config = dict(
    n_kv_head=8,
    d_mlp=1024,
    activation='squared_relu',
    rope_base=1020.0,
    tie_embeddings=False,
    extras=['local attention windows', 'gated attention', 'value embeddings', 'hashed n-gram embeddings', 'a smear gate', 'learned residual scales'],
    init_std_qkv=0.0383,
    init_std_o=0.00856,
    optimizer='laprop',
    beta2=0.98,
    warmup_steps=310,
    schedule='wsd',
    decay_fraction=0.667,
    decay_shape='linear',
    train_tokens=386100000,
)
Each number is 200 + 30 x the weight over its row's rms, rounded and kept within 0 to 999. Layers, rows and columns count from 0. The size before them is the row's rms in percent of the matrix's.

# down: layer 7 MLP down (transposed), 1024x256, rms 0.0746, rows 832-856, columns 0-63
# up: layer 7 MLP up, 1024x256, rms 0.0827, rows 833-856, columns 0-63
down832,102,209,234,175,193,283,197,154,186,194,206,207,164,225,199,115,186,257,146,203,237,196,235,180,228,207,201,189,175,219,145,183,203,193,162,198,176,216,209,151,237,217,189,245,139,204,232,218,198,112,180,155,178,229,220,220,196,169,220,220,242,185,223,215,200
up833,100,141,163,197,221,194,213,199,212,183,233,252,244,194,186,186,230,260,189,155,202,225,185,154,201,223,204,235,200,249,203,239,185,261,146,161,207,148,251,200,174,206,179,177,190,187,180,226,221,226,193,169,185,217,198,171,207,220,237,182,175,197,193,216,184
down833,100,215,235,180,237,203,198,235,226,183,220,190,215,225,189,203,189,200,139,242,216,172,178,225,150,179,235,166,185,173,194,196,148,202,198,230,177,242,228,160,181,194,197,233,230,195,215,181,203,159,158,189,217,154,189,166,198,187,216,181,209,219,189,193,180
up834,081,176,153,212,193,191,153,223,244,174,222,129,216,198,222,168,223,237,140,229,229,183,205,179,147,229,206,167,213,205,235,223,191,208,212,216,168,193,215,189,180,232,150,204,263,174,202,211,218,176,163,211,188,233,173,211,210,151,221,193,209,181,230,197,202
down834,084,236,190,229,217,179,264,210,185,219,188,200,186,211,197,208,180,160,214,182,224,173,201,178,241,200,235,191,203,192,235,188,202,176,195,175,188,223,211,210,169,190,229,218,218,210,227,180,176,233,242,182,216,126,164,201,172,203,203,172,233,232,148,181,216
up835,088,150,222,202,180,169,168,201,210,172,253,200,232,227,185,255,179,159,211,168,253,243,153,199,199,219,206,207,211,164,220,184,196,244,186,187,147,201,179,208,229,208,134,199,212,169,150,226,190,216,230,228,183,238,222,196,225,86,185,171,157,180,219,182,186
down835,091,204,206,207,200,198,221,202,194,248,178,174,222,186,241,193,215,193,251,194,181,146,215,171,219,225,192,189,208,228,175,244,258,218,164,150,169,224,226,180,156,209,208,213,184,198,212,175,189,210,238,199,206,197,215,201,202,194,209,173,185,234,193,163,158
up836,093,164,183,187,328,212,223,166,276,235,209,170,173,243,161,194,209,210,216,218,209,216,180,228,171,214,239,178,161,155,150,135,187,156,222,132,162,178,188,191,196,226,137,182,190,235,159,213,193,154,138,179,213,195,206,176,223,184,212,216,248,172,188,201,173
down836,093,228,198,195,233,181,217,217,197,191,169,221,243,164,212,198,240,173,223,148,222,176,241,180,226,170,145,214,220,287,219,197,168,173,207,276,287,201,241,219,229,184,176,230,213,165,189,181,172,215,259,164,170,139,171,224,171,219,221,214,218,232,220,196,199
up837,105,183,236,214,254,209,179,148,196,203,220,200,204,209,185,198,197,186,193,201,222,141,155,229,185,229,210,177,205,144,216,171,236,181,216,139,199,174,217,187,183,191,227,218,208,137,192,178,176,208,215,185,184,157,243,211,211,170,167,204,247,219,205,192,205
down837,104,205,207,187,187,177,202,202,203,171,219,237,230,223,191,234,193,192,178,196,191,210,204,218,218,213,191,206,207,128,199,200,196,177,165,233,219,188,218,211,183,228,205,229,219,142,176,223,211,173,236,200,193,174,205,200,159,188,218,196,232,163,148,231,218
up838,099,185,233,188,151,243,151,213,190,240,182,193,175,158,253,233,265,228,199,204,205,193,165,213,190,236,169,213,193,233,219,192,179,154,215,240,167,149,229,216,219,218,208,172,197,156,287,227,202,180,238,195,176,210,249,121,205,213,206,191,191,201,239,258,178
down838,098,212,200,243,210,162,218,208,200,225,236,195,195,165,162,194,234,247,181,216,244,242,242,227,204,159,157,240,218,180,168,187,219,211,212,232,217,217,127,138,155,265,242,175,234,176,202,223,185,206,227,192,190,219,188,135,194,191,208,233,219,197,199,168,168
up839,107,180,185,219,308,219,161,175,195,209,224,217,194,217,180,211,159,258,210,214,152,237,211,214,200,208,241,204,197,154,202,157,205,194,201,165,185,203,159,209,231,178,210,226,192,249,191,159,242,216,200,185,178,224,228,208,218,164,230,120,171,216,230,189,165
down839,099,250,213,227,219,249,174,157,220,267,207,175,204,189,172,210,178,236,190,227,197,186,227,221,162,173,192,197,244,158,178,183,198,211,235,217,199,187,229,155,181,246,167,209,224,169,234,183,213,216,233,231,173,198,142,211,198,164,230,196,196,255,206,200,227
up840,092,200,183,213,154,170,211,180,238,200,173,145,152,208,197,219,215,251,198,232,207,148,189,192,230,219,223,219,196,122,157,181,190,231,188,168,193,209,170,177,178,164,268,173,226,193,159,181,242,223,235,157,193,182,209,205,258,203,213,178,206,215,220,195,212
down840,095,197,180,185,225,186,217,176,221,253,201,161,189,211,172,203,223,184,207,258,160,183,264,172,221,195,195,194,181,190,195,186,234,186,161,215,258,259,178,183,198,238,191,236,214,262,177,242,205,208,214,210,169,189,208,173,219,233,189,158,194,140,205,200,195
up841,101,196,240,173,208,217,177,242,182,211,201,228,236,212,259,151,258,218,232,197,206,202,182,184,220,208,219,261,227,240,228,237,183,232,150,202,166,179,239,245,191,198,239,187,204,175,217,193,219,223,218,148,193,196,160,141,196,240,233,227,158,170,234,142,187
down841,104,192,196,217,194,162,176,253,230,219,191,206,172,219,164,210,205,188,251,206,220,222,170,224,210,187,190,140,273,189,181,210,140,196,240,190,210,198,198,161,192,209,171,221,199,216,209,224,216,149,155,251,239,201,214,233,200,218,201,208,165,197,226,195,187
up842,094,164,206,199,172,203,189,207,205,224,238,155,210,236,220,278,202,168,218,186,146,204,204,189,185,237,208,158,148,255,191,195,215,198,229,247,195,187,194,224,181,166,197,185,198,190,188,231,161,147,204,206,212,185,214,181,163,155,167,168,132,206,130,155,231
down842,099,191,254,211,196,211,190,210,193,222,171,217,208,223,138,196,215,184,199,227,232,216,206,189,169,229,193,202,222,201,162,246,202,204,228,271,181,227,206,175,199,157,244,191,175,227,194,162,207,187,201,180,236,194,185,209,131,243,210,183,161,194,207,229,205
up843,112,222,230,182,215,217,134,184,178,182,161,152,200,197,209,258,210,164,203,200,170,218,181,201,218,183,175,183,242,202,211,192,193,226,143,170,163,212,208,211,194,189,240,239,210,195,251,262,227,169,175,208,239,236,211,176,229,163,194,252,216,135,205,276,183
down843,096,157,141,171,198,190,155,197,231,228,196,180,231,202,172,226,196,195,234,157,211,237,207,233,227,179,187,220,234,215,193,136,211,224,173,241,235,202,220,185,189,201,225,229,205,189,206,194,203,210,214,236,230,220,174,216,182,192,185,208,233,228,174,173,187
up844,085,190,175,209,191,221,205,183,212,201,177,175,243,212,231,204,235,186,195,176,175,242,195,194,193,187,208,229,240,193,231,225,205,210,149,195,202,206,242,185,202,173,181,230,244,202,182,173,207,195,231,194,160,171,181,192,242,140,220,190,188,206,183,164,180
down844,099,202,202,226,200,199,218,171,229,154,244,198,178,219,210,165,202,178,173,194,229,224,210,191,198,220,169,198,195,196,176,235,228,223,235,190,207,180,172,177,203,214,227,167,232,185,165,203,181,230,189,242,207,175,160,200,185,151,154,210,188,227,220,221,155
up845,101,166,168,163,221,219,153,208,193,291,255,173,245,206,265,199,280,227,185,131,180,241,199,222,167,220,212,162,183,166,191,177,170,258,205,179,148,210,199,227,220,219,167,201,219,189,165,184,164,162,206,181,228,199,238,228,256,212,207,220,208,206,206,214,135
down845,103,180,206,170,217,199,194,142,233,242,212,216,219,135,211,215,261,157,156,178,189,171,167,222,204,219,245,193,171,202,179,188,225,206,198,233,180,186,224,210,220,242,184,208,222,253,203,170,182,206,223,223,196,160,206,250,188,229,185,229,191,213,251,177,175
up846,089,171,237,210,187,195,163,180,213,178,225,192,223,234,181,201,253,208,229,172,216,194,123,159,138,243,155,191,193,162,180,203,219,229,161,179,194,193,195,228,200,222,175,220,164,184,174,231,238,205,199,241,214,203,257,225,237,199,213,264,186,191,228,146,202
down846,095,233,230,223,218,159,246,208,217,167,205,228,248,160,174,211,215,162,180,191,127,178,236,183,177,232,223,198,217,208,196,203,224,198,186,214,198,168,194,220,230,216,219,220,210,183,204,173,166,216,222,193,261,176,218,219,213,186,169,202,197,186,196,249,185
up847,103,156,200,215,179,192,187,256,237,186,181,175,200,206,235,186,231,198,182,250,202,253,135,242,153,207,174,135,188,223,248,205,219,185,147,158,194,174,206,194,219,189,200,176,222,185,169,178,157,227,217,186,209,228,222,206,223,210,223,232,231,153,172,215,206
down847,101,148,159,198,201,177,181,187,188,227,217,187,228,203,180,242,224,219,212,243,171,233,195,172,200,197,205,214,194,231,230,239,183,187,174,193,241,206,220,218,162,236,165,187,206,238,174,199,167,200,247,213,219,186,178,206,208,209,222,184,105,160,213,190,200
up848,105,220,246,165,182,245,197,216,189,230,208,223,219,199,172,214,167,214,183,205,241,182,139,190,256,207,172,220,193,162,202,196,209,184,199,220,218,189,210,267,228,185,223,273,238,209,167,177,230,206,185,165,232,243,184,187,198,193,182,186,198,139,241,206,216
down848,104,212,202,225,231,252,244,185,196,249,257,178,170,214,220,239,215,183,192,178,151,231,135,116,222,225,219,184,230,198,228,192,246,196,191,174,206,145,190,194,181,204,192,223,202,193,213,203,200,228,228,215,225,214,223,234,203,211,230,227,173,213,246,185,213
up849,096,239,198,196,206,208,218,210,218,214,206,245,247,170,206,250,176,183,195,199,188,221,187,200,164,256,192,175,192,204,189,133,224,194,206,189,199,228,164,195,204,204,279,240,202,193,154,224,199,156,178,203,227,150,184,192,216,225,205,234,246,198,172,140,230
down849,098,229,202,212,185,213,204,189,207,229,185,211,187,236,225,234,209,173,189,255,243,200,211,171,161,206,230,194,205,206,213,206,184,197,186,207,203,163,207,204,220,194,178,150,216,214,159,199,223,204,138,185,189,207,176,183,202,191,212,161,220,231,179,170,220
up850,104,191,246,180,185,215,136,183,212,167,226,118,240,201,200,187,297,221,174,147,217,203,172,219,248,262,176,202,133,166,176,242,211,221,172,176,207,184,215,217,175,163,226,191,245,151,153,196,193,188,245,142,194,220,219,189,208,241,234,260,206,197,167,218,202
down850,108,211,226,201,227,185,182,150,179,206,202,186,210,227,242,133,210,183,166,176,283,177,193,216,205,192,210,218,170,191,300,211,238,196,220,197,189,202,208,208,157,209,267,198,211,230,222,146,217,228,145,177,255,217,224,220,211,180,178,185,206,221,205,211,244
up851,096,151,226,205,231,197,196,152,171,198,228,215,166,244,186,151,182,193,176,243,157,203,197,174,171,195,238,224,141,222,230,212,153,198,165,207,210,146,188,219,193,245,238,203,225,181,222,210,244,192,196,202,193,207,236,187,199,182,215,259,167,203,206,192,164
down851,097,176,179,229,199,184,211,278,202,177,244,200,221,200,279,203,215,204,193,206,197,230,211,219,198,242,193,216,170,134,227,176,153,178,226,175,231,194,177,193,162,223,236,224,199,193,207,260,197,242,222,214,206,213,205,231,219,176,237,256,191,236,179,184,197
up852,103,203,194,142,180,243,206,207,174,240,173,199,206,174,245,199,199,200,236,158,206,194,195,207,233,198,231,181,205,240,219,210,164,186,211,212,209,156,250,226,167,218,191,195,159,258,220,232,201,130,188,191,193,218,213,220,184,191,180,221,220,143,203,247,178
down852,101,207,177,203,203,163,172,256,205,178,190,211,220,186,217,188,187,147,207,176,230,240,199,236,168,174,208,215,186,177,233,216,134,199,183,201,150,213,212,178,220,219,272,226,214,216,219,243,257,200,168,188,176,269,188,201,144,216,174,193,184,175,204,263,178
up853,104,173,194,194,176,191,203,234,179,158,160,218,198,149,195,246,217,236,221,164,193,177,171,242,155,222,144,193,207,218,157,286,187,180,206,243,206,178,192,245,186,224,203,236,185,204,179,206,194,214,184,180,103,225,150,218,220,160,174,189,165,178,212,254,200
down853,105,192,194,193,180,201,203,160,188,199,212,246,202,199,199,267,162,218,233,189,159,197,217,210,187,214,176,155,183,221,231,151,211,178,129,205,183,176,203,245,176,208,224,200,180,187,204,180,205,236,200,169,239,204,149,235,202,192,251,164,202,216,228,202,203
up854,091,204,170,170,220,235,194,108,245,236,179,240,219,168,222,195,169,170,227,237,197,155,229,207,183,229,162,218,173,243,205,162,241,141,226,245,228,152,247,187,222,152,214,165,200,204,263,235,218,171,158,248,177,221,212,175,174,205,147,171,197,213,273,231,214
down854,095,195,203,206,203,185,186,236,208,169,225,181,222,169,162,226,224,214,225,205,251,195,199,199,222,190,199,139,201,175,187,223,219,205,196,128,201,230,192,162,190,191,207,187,198,182,235,212,182,190,171,237,198,181,242,201,153,219,194,249,228,231,179,216,216
up855,086,167,225,198,185,164,164,240,216,179,282,194,272,200,213,215,195,215,208,194,209,209,180,226,239,209,214,148,249,216,217,199,179,205,160,264,129,183,219,198,195,194,214,252,224,193,182,193,186,213,202,143,193,145,221,155,201,202,153,199,181,189,180,134,197
down855,089,198,187,215,193,198,205,193,194,180,173,107,214,194,186,217,167,219,158,230,194,205,231,169,128,222,177,175,203,223,187,170,228,181,230,198,266,172,171,232,182,180,159,218,204,228,194,199,192,234,189,234,218,231,230,208,230,149,190,185,198,254,224,227,235
up856,101,189,233,194,176,204,139,206,207,187,233,217,220,181,196,167,251,259,227,223,169,185,191,149,190,192,201,253,203,212,174,253,221,193,229,198,203,162,155,248,177,215,216,214,181,206,152,204,237,265,231,146,230,232,214,206,263,248,204,251,171,195,197,196,193
down856,105,192,202,165,210,216,175,176,205,175,215,184,169,190,234,242,240,186,193,246,171,176,192,229,246,194,220,201,167,220,223,207,216,154,208,186,229,220,264,236,228,160,210,210,168,218,210,252,224,213,237,133,196,219,218,223,243,162,187,188,173,169,213,272,182